From a checkpoint of a small transformer trained on Wikipedia.
Size: width 576, 9 heads of 64, MLP 2304 GELU, vocabulary 32600, 63.2M parameters.
Each number is 200 + 30 x the weight over its row's rms, rounded and kept within 0 to 999. Layers, rows and columns count from 0. The size before them is the row's rms in percent of the matrix's.

# layer 3 MLP down (transposed), 2304x576, rms 0.0602, rows 1956-2010, columns 384-447
099,176,169,186,195,222,190,211,191,167,196,233,184,208,201,222,222,190,220,179,214,217,218,204,177,205,168,162,212,190,217,179,239,145,144,180,170,202,166,209,169,212,206,181,213,201,205,168,157,231,193,200,132,246,118,220,210,193,214,145,160,213,165,127,195
101,225,214,181,159,249,223,185,195,150,213,217,216,187,252,203,195,210,235,133,178,173,183,254,185,218,234,234,194,149,210,189,193,123,214,203,188,230,227,207,175,192,196,153,228,214,144,197,223,213,206,210,149,186,175,189,237,135,201,206,174,259,189,211,240
099,170,203,191,218,169,209,194,176,242,232,164,211,219,213,191,232,141,174,182,213,205,186,148,191,253,150,142,212,191,221,139,195,196,209,205,158,249,180,182,160,153,255,208,201,195,143,211,182,224,197,176,172,190,221,210,159,181,192,186,125,210,179,137,171
093,168,231,211,205,234,236,238,172,241,218,194,219,225,175,195,195,198,155,186,182,188,199,213,168,246,190,186,191,183,192,223,142,227,202,168,151,185,224,190,212,156,244,187,151,204,173,155,210,192,191,186,185,178,150,192,202,192,223,206,216,171,229,247,238
097,199,156,183,219,201,186,173,140,175,193,225,168,187,210,182,252,235,186,205,202,159,173,190,249,241,208,200,222,230,186,207,224,179,258,229,181,180,206,223,150,159,209,184,158,264,256,172,180,209,217,249,212,222,179,178,210,179,159,220,231,260,187,263,183
101,197,208,249,183,252,176,122,219,219,211,145,215,223,178,228,178,229,179,170,214,196,150,264,174,207,217,193,216,219,190,203,165,233,184,250,223,198,169,151,217,179,226,245,197,223,148,227,178,147,205,215,155,202,155,197,270,231,163,212,154,195,222,259,171
102,197,197,203,258,228,191,223,165,229,224,242,216,202,146,156,260,216,262,214,245,181,211,228,219,188,191,228,212,228,166,234,227,235,177,235,223,223,192,220,171,243,176,220,177,221,210,221,228,242,156,207,219,260,207,209,178,164,230,166,253,210,185,222,257
096,202,189,183,194,190,158,191,205,183,118,192,212,226,221,158,186,229,217,203,179,215,168,286,165,217,178,216,199,168,258,206,232,243,210,214,206,161,189,206,180,198,207,190,227,207,234,244,192,236,225,174,228,211,225,196,217,232,182,215,158,190,178,249,203
099,169,231,173,243,208,214,238,221,129,200,180,209,206,243,236,222,195,178,169,281,181,209,199,211,233,198,174,188,217,170,160,216,182,220,125,185,225,168,222,162,171,151,192,177,221,209,161,244,192,211,184,230,211,203,172,209,149,227,224,224,205,220,154,179
097,182,164,158,237,168,203,220,202,202,212,262,277,178,191,236,188,146,183,224,182,154,264,181,182,208,195,230,235,257,219,242,216,237,208,186,162,132,141,241,203,240,198,173,169,172,166,260,192,176,184,217,184,175,210,233,239,209,177,197,185,149,215,227,176
099,129,216,169,217,186,233,225,212,210,237,238,232,192,171,189,179,193,201,197,253,204,116,207,175,205,238,231,219,208,185,211,195,188,205,193,211,206,153,168,174,157,209,223,239,191,201,240,196,177,184,205,208,159,201,238,216,162,233,226,158,204,196,257,199
104,193,213,218,225,240,159,181,197,216,169,183,166,171,214,182,227,205,225,181,138,184,259,206,204,212,169,148,196,201,241,228,164,233,225,183,224,154,155,196,165,202,201,203,201,159,234,196,233,161,185,190,167,229,156,225,184,198,204,208,178,151,208,224,187
093,262,222,168,218,175,185,175,184,203,220,230,178,187,163,241,202,222,184,163,193,214,261,212,190,148,206,236,236,197,186,198,218,155,212,215,215,221,183,164,214,158,192,255,240,197,155,194,168,160,221,166,190,210,236,187,178,208,205,210,260,212,213,155,241
093,222,189,208,232,178,207,264,174,212,210,196,236,209,196,160,160,226,189,192,174,167,164,220,182,183,164,147,166,185,213,171,214,173,198,174,209,184,213,183,225,117,159,189,178,240,225,194,238,177,203,135,186,194,158,166,175,135,262,253,212,200,211,160,192
086,204,261,193,183,209,198,201,228,219,219,226,160,141,215,217,189,202,187,199,259,214,220,162,209,221,203,151,153,227,180,188,249,188,209,205,229,190,165,207,235,148,200,197,190,178,217,215,202,235,252,221,193,188,180,148,224,195,161,266,179,180,174,173,192
100,179,189,185,212,216,220,163,189,210,245,208,231,213,170,199,173,243,176,202,161,184,234,215,207,188,243,182,202,183,198,179,196,197,124,238,141,154,153,211,152,225,233,195,195,204,173,137,176,174,168,161,187,137,144,205,185,180,193,216,213,220,247,198,187
107,200,215,246,185,169,200,189,194,149,203,159,157,173,158,184,190,185,178,229,152,182,185,186,170,181,197,214,133,239,186,186,189,218,179,222,216,223,176,203,217,165,203,170,190,237,155,217,177,221,238,220,230,218,183,162,175,236,180,191,166,208,237,156,188
097,205,262,216,232,182,220,187,167,185,234,170,185,187,152,254,261,221,191,162,245,231,198,188,198,128,200,202,249,264,160,217,197,185,208,198,180,207,195,173,232,176,200,199,199,165,191,177,176,232,258,195,237,245,221,180,221,234,205,215,224,236,189,200,190
102,218,199,211,130,185,190,243,246,162,188,221,162,205,227,221,215,245,233,225,157,206,195,169,181,197,222,174,209,247,178,198,243,211,216,135,146,191,253,173,217,216,228,197,217,209,186,156,160,226,214,188,168,173,154,208,168,187,190,195,206,254,193,188,261
098,209,184,140,223,242,211,196,254,187,195,246,165,185,212,194,146,155,216,203,189,138,185,165,160,218,207,157,231,240,194,191,247,205,165,207,205,174,191,230,203,190,175,181,233,228,249,180,169,192,199,257,196,152,161,187,265,197,138,234,200,166,204,159,193
094,228,205,184,176,232,177,215,186,199,177,193,221,233,176,235,198,264,219,214,234,191,174,130,197,258,249,172,157,205,188,216,206,203,229,201,195,187,157,157,161,160,207,222,206,202,225,226,188,198,189,215,227,278,158,208,197,199,159,181,126,238,192,218,202
106,175,219,209,173,196,246,187,199,199,180,229,217,252,208,225,237,207,218,203,232,220,189,259,157,226,194,250,200,191,226,184,263,176,226,200,176,195,203,166,178,177,203,172,200,179,171,152,197,188,268,173,240,219,174,135,203,242,194,159,201,194,177,168,233
099,141,234,212,139,215,205,198,167,190,239,223,139,177,178,194,189,213,173,245,180,205,243,242,199,232,228,221,186,232,163,123,192,213,185,163,176,203,183,192,242,180,236,186,248,131,207,229,211,173,174,178,196,206,177,133,199,242,275,170,235,161,192,185,194
105,160,189,189,215,140,168,212,166,206,215,244,172,161,211,200,178,188,164,228,211,236,220,154,185,196,175,202,177,200,193,193,164,152,249,192,173,187,180,226,212,211,237,227,181,186,171,216,237,178,187,238,166,186,134,223,131,207,166,186,270,194,165,212,174
104,230,204,198,224,170,182,169,228,214,202,174,187,261,265,172,199,209,209,183,201,176,242,203,180,188,225,168,209,236,247,226,206,217,176,202,165,180,178,207,195,221,174,213,233,156,166,129,186,129,175,136,215,233,196,161,230,209,232,270,254,193,236,265,220
091,191,132,186,185,205,180,201,186,214,215,242,226,230,142,250,166,208,203,217,176,183,196,193,219,236,243,189,173,199,195,205,268,128,208,249,209,184,193,186,211,195,208,217,227,194,178,203,203,209,201,193,147,193,165,206,260,235,221,188,209,241,164,166,159
094,213,162,169,198,189,172,172,203,186,209,222,175,208,193,174,223,217,169,197,183,171,168,117,145,194,222,193,213,208,235,214,198,187,218,167,206,186,148,224,208,239,195,182,219,149,197,187,159,196,235,246,227,208,245,216,144,212,183,185,177,177,215,171,229
088,187,196,196,192,197,188,194,161,181,212,211,190,189,176,242,196,195,176,167,234,193,271,168,147,215,216,202,210,195,208,198,222,176,202,199,230,195,227,195,204,159,174,199,196,209,189,232,176,164,251,259,205,204,181,175,163,218,180,208,123,237,195,181,252
092,228,225,224,159,199,190,201,180,141,212,212,164,211,193,173,203,194,195,170,195,200,209,252,157,179,148,187,248,246,220,172,161,217,205,187,271,176,230,125,203,241,239,193,222,123,233,172,191,161,231,178,192,248,186,192,193,221,215,220,208,234,198,196,185
098,243,230,149,206,172,220,211,259,188,189,217,130,205,171,275,218,191,164,200,154,224,205,219,208,239,213,228,201,181,204,202,165,186,189,181,218,241,213,139,221,188,170,177,202,191,191,191,176,188,201,254,220,185,228,221,177,231,200,199,228,188,184,167,244
115,181,188,201,191,200,202,184,232,162,232,181,217,191,227,193,191,163,139,242,195,170,166,211,231,250,218,219,203,214,156,173,205,236,204,193,207,228,237,167,226,204,200,208,224,180,216,183,165,184,220,137,239,225,214,259,148,193,272,194,214,203,168,241,204
101,229,219,205,160,237,166,123,160,214,217,173,175,180,236,237,203,246,190,237,194,184,170,242,181,204,197,240,213,203,222,138,203,165,206,172,197,201,199,237,216,254,184,205,201,213,234,248,165,179,185,172,237,181,201,257,187,208,195,131,202,168,187,213,233
098,228,200,182,207,213,197,217,164,236,175,200,182,228,164,190,240,209,140,227,190,212,202,211,245,123,227,177,163,191,204,204,189,170,235,171,214,184,170,199,171,215,187,258,174,189,223,206,189,172,250,209,215,161,184,199,179,189,214,181,238,190,227,226,212
097,132,230,203,227,224,209,251,168,190,254,185,194,236,184,196,219,269,160,199,199,257,186,171,195,201,163,255,223,158,138,190,214,215,168,170,156,233,219,223,224,213,189,174,208,172,196,203,222,182,239,176,184,186,218,174,199,217,226,198,218,186,207,150,174
084,197,174,183,199,212,174,208,219,222,204,153,146,190,253,233,168,176,146,154,193,208,210,183,195,242,198,217,219,189,190,193,238,200,257,187,207,166,204,171,216,214,183,209,229,220,215,200,192,165,176,198,135,206,220,225,196,244,221,181,204,183,220,204,147
110,152,226,184,215,214,208,240,224,206,213,197,216,203,163,161,214,201,252,206,185,166,210,166,213,224,155,224,236,196,264,133,239,217,272,200,224,230,178,227,148,211,219,228,194,212,219,208,185,229,180,251,215,162,176,178,199,191,193,154,210,219,217,215,173
108,185,205,147,172,184,164,200,193,223,213,221,164,205,235,240,195,218,185,143,205,182,181,195,190,195,173,232,229,135,239,214,249,193,209,211,192,256,169,180,144,200,217,214,207,209,159,206,226,179,227,207,263,140,162,213,218,167,163,253,183,173,158,173,130
098,214,242,245,188,253,221,193,182,155,158,166,204,200,191,222,202,224,271,254,161,279,186,140,229,176,168,169,180,177,165,194,231,216,203,193,133,185,245,234,186,209,242,220,255,236,201,180,239,171,178,219,201,181,173,201,240,199,234,200,222,197,232,173,154
100,126,218,237,218,223,188,179,230,210,221,163,193,255,196,209,229,222,234,175,198,203,231,186,241,188,211,203,202,218,199,158,196,176,216,204,280,161,196,175,125,244,190,156,233,210,156,235,124,224,228,184,232,156,213,179,194,161,167,208,207,154,179,229,159
099,173,223,257,212,134,209,154,186,277,221,190,193,206,194,202,158,198,258,165,209,168,197,201,211,227,190,198,169,197,189,210,213,167,200,163,208,143,218,199,202,213,155,210,213,212,181,243,221,218,154,207,191,178,181,223,227,121,199,207,158,244,227,153,251
085,181,197,193,197,202,210,196,230,272,214,231,124,164,261,214,230,172,212,221,217,237,186,200,175,188,139,159,166,275,211,165,175,177,226,238,188,244,224,191,233,145,191,186,221,211,216,194,167,197,226,179,245,250,204,179,282,121,228,226,180,217,218,214,188
093,164,207,248,185,145,236,218,252,208,172,183,176,202,216,209,206,188,187,154,214,204,200,199,195,168,208,240,211,169,182,197,199,159,219,231,229,215,209,163,192,189,237,259,179,245,181,218,237,173,148,201,213,246,200,232,146,160,219,170,209,177,189,220,211
099,193,174,210,215,162,227,177,223,175,179,201,198,215,127,204,203,208,194,196,147,210,214,159,155,229,191,205,214,190,167,197,154,240,188,242,205,206,183,180,231,229,229,183,214,216,248,198,194,177,259,219,244,166,185,229,184,203,174,160,147,196,171,221,203
097,235,177,215,196,187,191,258,217,178,186,248,246,259,234,142,220,201,225,215,219,171,234,242,228,180,180,210,193,161,236,223,148,204,227,103,146,198,185,180,165,237,183,195,240,248,230,219,180,162,182,209,168,193,207,180,222,175,209,194,230,229,222,178,141
102,282,172,175,186,181,192,185,214,173,210,215,207,123,255,202,172,181,222,212,215,220,227,202,219,166,167,195,228,141,179,179,226,168,219,199,193,208,196,210,145,186,181,278,169,226,244,210,268,188,145,162,152,215,201,197,182,184,209,256,168,211,221,201,211
100,191,207,209,140,227,224,197,221,175,168,200,250,204,183,218,177,223,214,173,199,178,184,206,157,209,201,223,220,206,160,195,176,251,157,247,189,191,157,197,216,245,211,171,248,238,146,189,191,187,146,229,215,187,207,258,173,250,162,155,221,255,200,230,230
098,183,191,228,249,224,231,153,187,216,114,234,253,192,208,174,140,136,227,221,155,231,236,222,208,180,237,204,207,180,167,146,200,201,221,244,187,169,219,241,187,202,230,148,160,177,185,175,135,177,217,168,234,258,195,184,213,149,258,187,218,222,221,200,231
093,188,222,147,230,213,166,169,203,215,173,182,236,216,168,143,236,199,225,199,191,175,225,241,155,179,217,174,196,181,216,214,188,200,229,216,207,171,188,193,201,200,200,158,196,150,197,237,211,204,239,165,206,206,174,182,207,217,157,201,216,214,213,236,180
104,198,189,205,214,173,195,244,212,190,257,164,171,240,207,220,206,206,158,146,273,170,180,222,190,272,216,217,218,230,168,195,214,191,252,229,198,188,237,187,212,162,196,168,166,174,234,214,189,221,180,201,245,261,189,205,153,190,129,137,172,209,197,161,231
095,182,178,211,187,243,211,217,235,183,188,201,180,218,203,156,220,169,236,181,214,215,215,140,242,196,205,138,187,141,202,171,186,212,108,164,212,210,187,182,226,203,156,144,225,223,168,237,190,198,225,170,206,141,244,183,186,161,216,206,205,230,177,228,198
102,236,196,217,222,175,152,175,161,212,243,219,209,145,240,266,181,196,153,174,186,235,210,212,197,222,238,167,235,213,221,195,160,212,182,193,230,135,209,196,189,223,198,165,209,185,184,247,178,236,186,201,239,206,269,190,180,165,158,169,209,205,194,184,204
108,193,229,179,248,220,199,168,180,200,181,181,203,172,191,215,239,194,153,207,216,202,161,171,233,163,224,242,224,215,182,194,185,165,190,201,223,197,220,207,223,190,200,189,192,204,207,182,188,198,210,235,250,233,197,197,209,230,257,176,160,168,152,213,165
100,218,181,216,213,216,215,224,132,129,228,195,192,181,245,202,218,212,215,159,221,198,174,177,147,242,153,163,217,210,209,224,179,227,218,186,187,213,198,203,236,222,183,197,184,213,188,216,219,163,211,228,213,166,207,204,191,166,232,172,186,215,229,237,225
092,207,152,198,150,224,223,212,254,174,164,173,211,241,178,229,206,195,223,181,223,259,233,256,198,222,197,217,191,215,172,188,247,178,167,193,215,248,202,193,174,159,229,194,200,217,155,200,287,210,216,189,187,211,182,220,166,189,196,180,200,180,212,241,190
098,222,223,177,212,213,188,241,174,186,181,164,208,208,161,224,194,194,203,236,219,187,215,237,184,186,202,215,194,209,232,166,223,209,230,194,211,124,196,184,232,212,202,246,186,179,208,218,214,204,125,197,85,164,207,190,222,211,175,192,252,176,155,248,150
# layer 3 MLP up, 2304x576, rms 0.0674, rows 1957-2010, columns 384-447
083,177,164,234,195,217,220,237,223,200,258,183,192,225,203,213,196,155,218,220,170,159,230,203,211,203,203,216,223,210,210,209,197,180,217,223,215,192,240,278,271,209,251,142,179,161,173,236,186,198,234,206,162,271,198,188,204,216,226,208,235,241,187,218,215
102,191,201,143,210,175,217,171,205,216,196,188,174,151,245,196,213,175,232,200,225,206,202,194,185,233,198,197,215,210,215,248,162,207,197,203,215,213,120,235,176,213,206,189,218,137,169,175,227,208,194,248,192,183,160,247,210,234,230,234,167,203,228,230,184
093,193,140,221,238,201,174,186,218,176,187,202,191,169,230,198,164,222,219,204,172,199,221,199,245,207,168,192,187,173,198,204,220,224,168,159,274,241,187,195,170,174,211,166,206,208,195,220,160,211,175,158,177,230,219,198,159,174,221,214,181,183,194,166,231
077,201,147,156,250,187,181,163,168,257,178,205,180,223,244,185,210,188,196,156,151,233,157,270,215,234,190,234,150,249,236,207,254,223,272,184,176,200,215,229,183,214,202,188,192,177,186,193,253,207,209,184,221,180,165,206,216,211,176,178,203,159,149,205,186
100,208,224,166,201,213,173,223,174,190,195,172,197,230,222,202,243,219,185,245,224,221,229,132,177,107,194,195,173,175,178,183,240,205,191,153,165,135,199,243,167,196,236,231,204,207,222,118,227,228,213,212,198,222,264,254,179,209,198,243,196,206,154,181,163
095,228,221,204,168,159,207,200,237,209,185,138,211,183,212,236,186,177,251,196,251,242,200,180,189,195,163,169,228,203,228,174,192,169,239,247,178,199,203,189,207,210,191,210,215,220,143,234,225,254,188,267,241,200,207,217,232,177,224,164,158,258,156,156,215
098,234,222,223,166,178,224,230,170,212,154,187,206,231,226,216,231,230,153,214,247,197,249,183,197,240,190,209,226,173,262,222,150,187,134,238,174,158,244,182,155,170,205,158,170,255,165,233,253,198,151,211,171,250,208,161,246,211,204,222,166,199,141,174,132
102,200,182,173,248,190,222,203,191,186,205,144,181,193,194,201,189,181,171,176,159,163,232,213,192,214,239,206,202,175,182,225,193,261,178,210,213,204,216,241,177,184,185,224,203,196,206,195,168,190,133,231,188,128,197,198,203,277,167,135,188,148,231,202,221
102,173,181,167,209,202,245,198,176,179,217,216,174,195,155,169,201,163,217,193,226,190,188,239,213,126,212,177,175,181,153,190,148,238,224,176,174,179,193,232,217,149,202,202,208,193,193,171,219,243,213,245,188,206,214,171,212,188,171,228,215,181,206,226,208
098,202,208,249,202,147,209,204,233,166,244,226,239,172,154,217,204,197,216,188,152,197,216,209,199,186,226,189,162,260,278,236,296,232,213,159,182,242,214,246,228,160,231,201,157,205,132,221,183,168,246,175,195,229,210,234,180,198,180,206,223,189,197,230,146
088,233,219,214,186,201,199,206,252,208,211,229,212,185,191,153,237,201,203,201,275,206,189,148,228,273,183,197,214,179,163,228,192,219,207,195,191,203,231,189,203,240,229,237,197,227,204,188,194,214,232,185,249,193,240,232,190,218,179,161,156,199,228,199,235
103,206,240,232,228,210,207,243,249,185,144,259,196,157,175,183,230,193,183,191,185,205,185,205,214,219,165,161,200,166,209,136,224,215,163,203,166,174,207,249,145,240,226,213,195,204,244,203,182,203,215,194,225,195,174,223,207,226,244,201,187,202,187,225,197
102,210,188,188,199,162,237,182,203,283,219,242,154,219,216,236,234,231,235,165,174,180,237,204,219,171,179,238,179,224,151,221,158,212,178,184,208,232,190,209,228,206,231,240,168,170,242,182,214,224,199,217,154,230,175,157,216,212,181,187,154,180,177,183,201
115,226,187,215,220,175,178,222,184,182,181,178,269,249,219,176,156,244,232,206,184,200,219,204,184,218,198,195,197,167,169,218,256,207,165,170,160,165,185,188,165,220,235,255,212,214,206,158,200,186,160,201,213,181,181,209,151,234,234,189,225,196,197,176,238
097,216,164,174,229,213,210,220,170,170,215,245,213,218,269,188,138,213,156,212,225,270,234,214,189,184,207,143,208,211,234,174,172,233,151,187,243,185,228,253,166,202,216,199,218,178,220,223,202,192,194,163,177,196,173,199,191,149,181,199,174,198,199,239,229
116,195,229,164,193,183,179,211,232,230,214,168,200,241,153,150,179,233,199,132,223,177,153,128,199,170,182,205,177,192,205,179,179,202,193,195,212,191,186,161,181,165,215,207,224,215,179,203,236,211,192,216,159,205,210,212,202,161,206,176,219,199,144,198,211
116,217,199,257,178,165,152,223,178,221,192,221,229,184,219,197,181,177,221,192,202,242,173,212,210,230,204,213,198,186,176,207,184,137,250,212,167,207,196,183,144,224,178,187,147,234,182,192,196,198,192,195,181,182,157,194,182,206,167,187,176,208,188,276,183
096,154,269,178,186,165,228,178,179,233,152,184,193,171,224,274,261,208,228,172,223,191,184,242,260,247,178,211,238,175,180,224,223,181,200,223,177,199,148,210,170,141,181,226,224,211,187,200,193,147,152,186,183,202,204,179,166,182,187,203,267,148,233,244,191
100,143,159,195,234,228,249,138,172,232,190,200,246,161,207,189,166,182,245,218,226,163,228,243,227,196,183,212,185,186,235,205,204,190,211,192,179,205,206,187,201,225,213,149,221,188,198,230,240,238,218,191,153,268,206,165,195,165,225,219,162,202,228,220,173
093,190,180,244,271,159,175,211,139,191,185,244,202,199,236,228,199,201,166,256,238,185,213,266,192,195,177,193,238,226,232,156,175,211,212,207,200,200,151,205,221,236,127,208,206,212,207,212,228,217,228,186,186,247,211,219,264,222,195,212,136,181,198,214,200
099,198,228,186,199,215,133,204,198,154,191,182,221,196,201,149,238,183,224,203,176,189,194,195,178,182,191,161,184,203,154,198,187,202,232,155,223,226,200,193,198,212,157,163,162,252,251,230,213,235,194,225,171,200,264,198,219,167,200,236,178,237,179,191,189
101,184,165,191,192,192,197,149,183,228,269,173,155,194,225,212,214,237,213,215,187,192,229,189,229,211,228,204,191,251,146,107,158,196,194,194,167,189,219,222,235,285,212,191,254,209,215,212,194,202,196,208,193,198,212,199,193,180,270,166,230,210,236,209,200
107,190,229,200,189,232,180,184,278,184,215,227,189,217,227,188,161,194,211,192,228,212,204,267,145,234,205,190,197,160,209,260,149,174,215,260,194,202,217,253,206,241,201,198,204,186,193,177,251,213,192,212,253,223,221,179,199,196,210,232,104,214,206,240,184
110,156,188,241,137,218,189,189,193,183,185,182,203,152,153,149,194,145,176,211,209,159,233,266,223,197,110,188,209,271,266,141,183,181,197,160,192,186,169,161,203,224,217,168,170,191,206,200,180,143,198,201,230,171,215,212,218,203,229,203,188,178,227,189,174
078,151,197,211,190,197,188,199,214,270,168,161,176,212,149,202,211,176,213,204,200,218,180,174,145,169,181,210,252,219,160,204,148,200,225,227,194,171,256,218,165,213,251,196,159,142,183,245,194,205,213,199,194,133,237,217,212,182,176,208,217,194,294,204,198
092,113,227,200,200,167,228,163,206,240,213,206,222,251,158,183,195,186,209,196,216,207,221,254,163,166,185,180,203,228,146,187,177,249,205,217,221,177,225,182,159,135,243,218,187,238,193,191,227,176,236,194,215,247,224,198,206,178,201,143,215,230,122,202,218
107,199,281,175,163,196,209,197,220,238,166,131,219,223,202,216,225,222,208,224,253,221,185,232,194,251,203,248,167,179,156,203,245,185,192,198,143,102,197,200,195,177,235,217,185,174,221,175,213,206,171,188,198,239,205,194,220,204,214,174,229,182,176,187,172
092,237,201,210,183,204,150,155,184,183,196,192,173,217,180,220,227,202,200,202,151,182,156,252,175,134,154,164,153,244,210,244,144,209,190,192,146,208,178,148,240,225,218,205,151,154,231,208,197,166,151,234,219,227,172,266,210,213,182,134,204,173,191,231,168
093,144,217,202,179,240,218,165,178,140,213,197,266,220,166,237,206,234,192,187,230,188,165,168,209,201,219,174,217,217,196,246,235,168,180,204,234,219,229,251,243,211,216,170,211,200,195,256,169,219,170,167,153,172,187,196,167,187,192,226,152,219,222,196,161
163,200,216,203,236,247,167,188,218,205,208,213,137,158,167,187,195,190,196,197,231,208,210,179,214,177,187,159,235,175,206,233,197,185,193,221,253,254,239,236,179,205,224,194,175,166,176,200,195,216,201,240,204,196,193,179,219,177,193,216,264,215,250,157,193
090,212,201,197,205,182,212,227,214,221,211,192,219,167,194,193,178,207,202,239,170,182,268,182,216,176,200,267,125,200,199,201,232,207,208,177,199,233,197,176,181,209,196,200,208,246,201,222,194,202,178,196,238,211,218,215,189,261,212,166,220,207,222,210,222
094,229,216,181,162,233,221,234,224,170,228,225,210,167,198,288,201,240,258,151,223,187,262,154,216,219,172,218,206,175,250,211,165,162,205,220,233,193,240,173,168,194,237,153,222,189,239,225,239,247,187,181,131,215,190,257,169,213,248,161,173,206,202,249,179
103,196,231,160,182,179,192,184,189,203,188,209,180,181,136,175,218,171,185,199,272,166,170,241,235,213,145,197,193,238,224,233,209,181,293,238,239,245,220,193,189,193,211,209,242,132,201,233,191,231,247,259,172,197,183,238,189,179,200,190,226,161,239,190,185
094,198,239,221,230,212,195,183,222,256,216,256,196,181,188,178,219,148,162,253,192,202,176,184,244,219,158,197,235,228,180,203,171,212,246,194,197,247,198,202,227,237,181,246,187,193,229,225,242,213,169,236,216,213,180,169,229,132,187,215,220,134,223,200,278
117,223,213,207,220,202,189,186,191,180,166,194,170,131,223,190,170,168,189,221,220,192,208,242,208,175,242,191,227,247,192,166,204,185,213,229,177,183,258,169,223,205,206,183,226,186,207,219,242,156,202,209,234,259,166,174,181,210,185,197,195,211,200,225,162
101,213,215,169,238,184,161,176,175,163,207,203,192,252,190,191,185,209,195,216,186,147,183,194,202,160,163,164,174,133,192,206,206,208,117,186,191,171,161,180,139,227,173,191,194,205,220,194,252,213,228,171,180,254,168,183,213,288,238,186,221,241,184,209,186
102,179,189,239,227,159,215,218,223,254,189,177,186,205,197,168,210,191,178,266,204,171,202,211,187,175,171,209,215,266,179,206,188,205,200,232,233,214,168,200,169,214,192,198,254,147,203,124,176,229,208,228,191,224,237,231,196,205,213,247,239,199,154,172,189
092,212,173,237,173,184,257,213,297,153,156,263,231,204,243,191,233,224,192,172,274,205,229,176,230,232,206,212,221,187,209,149,196,257,230,156,264,126,210,216,182,220,172,231,244,203,161,105,146,161,215,212,191,184,214,237,192,165,247,219,137,181,223,230,258
092,258,188,198,201,225,227,227,237,226,241,223,186,185,229,218,225,213,176,153,181,208,167,215,180,189,203,145,225,230,209,232,199,220,184,197,233,124,177,231,244,172,234,237,185,201,202,215,175,211,190,172,202,230,197,207,224,211,263,214,211,170,192,235,187
101,236,159,141,294,213,129,167,187,133,159,199,203,218,141,198,201,175,185,184,161,177,251,191,214,214,245,277,203,199,186,193,198,219,213,198,194,203,204,233,198,234,209,212,175,135,139,190,224,206,158,164,161,214,199,217,179,284,232,147,215,177,245,177,229
095,197,235,160,213,186,161,205,175,244,217,245,208,172,257,190,184,219,279,160,215,162,258,232,213,236,172,218,147,177,170,239,221,210,206,216,209,191,218,241,169,182,189,133,227,137,214,270,228,209,208,256,215,184,215,142,206,225,216,191,200,178,211,218,199
109,222,184,177,219,191,250,165,130,173,194,242,177,126,218,170,182,146,211,248,193,174,126,190,193,199,242,134,174,169,214,218,184,143,222,183,249,214,194,180,190,194,165,246,242,240,133,194,204,273,210,200,206,213,189,221,162,187,160,250,178,165,209,199,175
103,236,199,223,180,234,188,165,199,215,184,191,245,130,240,231,186,213,189,166,255,208,227,160,184,234,232,184,244,252,225,235,196,234,209,243,211,171,199,233,218,197,181,190,171,188,127,247,202,186,207,168,207,180,212,182,204,168,172,226,208,185,223,172,288
098,190,224,179,139,161,247,235,230,227,220,190,238,119,168,189,219,201,225,220,220,201,236,170,212,153,206,228,178,182,235,170,199,198,164,180,248,224,180,161,185,285,179,176,214,178,204,184,215,189,203,212,185,237,161,231,239,176,215,177,219,219,159,173,202
098,217,169,160,184,236,209,216,227,187,191,204,179,227,223,237,194,213,155,158,182,215,199,173,224,236,176,186,225,231,181,139,206,180,186,202,180,169,221,237,216,213,195,196,171,170,279,221,168,184,192,151,189,186,176,242,163,246,207,219,216,197,257,193,269
093,211,267,162,228,163,193,223,232,182,256,225,146,183,214,184,240,183,170,218,197,123,243,176,247,166,219,139,215,209,186,213,255,186,198,243,228,222,214,152,240,165,181,225,220,184,163,224,167,204,194,153,186,223,156,213,205,179,192,245,180,151,224,234,232
101,152,157,189,196,203,176,248,161,238,206,118,159,271,210,230,169,229,245,218,226,185,188,181,187,216,184,197,154,258,193,194,206,192,208,173,190,242,188,196,183,161,226,167,248,169,197,172,168,172,213,214,190,208,217,191,158,179,242,219,187,221,144,189,228
106,212,220,240,236,177,245,162,200,255,206,238,165,187,151,178,215,213,235,207,199,219,166,221,214,164,242,253,190,217,221,226,196,219,199,166,202,158,165,158,215,250,195,148,208,197,196,202,188,166,206,189,208,232,222,164,187,206,242,161,237,171,181,204,251
090,207,214,195,190,211,195,151,188,174,135,146,185,165,127,233,192,256,190,261,234,190,185,226,157,231,211,206,239,200,226,197,223,176,240,170,219,187,216,230,149,183,231,207,205,136,177,191,250,219,213,213,251,175,195,214,228,200,188,160,174,175,148,172,216
103,203,162,216,174,220,257,135,211,234,179,184,194,198,201,129,208,199,222,150,229,236,200,213,241,172,148,212,147,247,221,185,172,188,227,140,242,215,160,175,163,179,158,208,209,178,222,172,193,254,225,218,155,240,169,178,167,205,205,169,208,217,205,159,232
112,172,177,215,237,222,208,204,216,183,225,220,182,226,191,203,202,168,170,159,166,179,171,167,170,157,205,198,180,177,200,187,222,212,161,189,202,153,143,198,205,127,211,213,268,212,178,246,220,195,237,146,183,167,220,241,154,186,174,202,136,190,202,214,192
096,165,148,201,198,243,185,217,204,160,187,199,191,209,191,237,239,193,218,276,161,219,207,241,241,230,205,154,248,202,243,189,169,177,188,180,195,226,231,179,190,185,204,103,164,183,216,200,139,194,149,212,197,240,211,160,138,193,226,245,250,173,201,236,220
120,178,196,230,150,192,180,233,192,213,238,223,219,177,178,174,185,182,201,239,205,162,208,197,202,257,212,227,180,225,231,204,182,188,255,233,221,184,136,194,212,277,247,192,198,188,157,255,205,237,194,226,205,166,212,236,194,228,204,178,261,194,232,218,261
101,184,188,200,187,226,185,145,152,186,196,204,144,189,187,250,147,192,212,283,196,227,219,201,144,164,160,226,217,172,194,229,215,141,236,171,147,187,189,240,228,196,184,190,197,241,234,208,242,266,210,186,180,175,210,248,150,221,203,180,245,197,194,158,212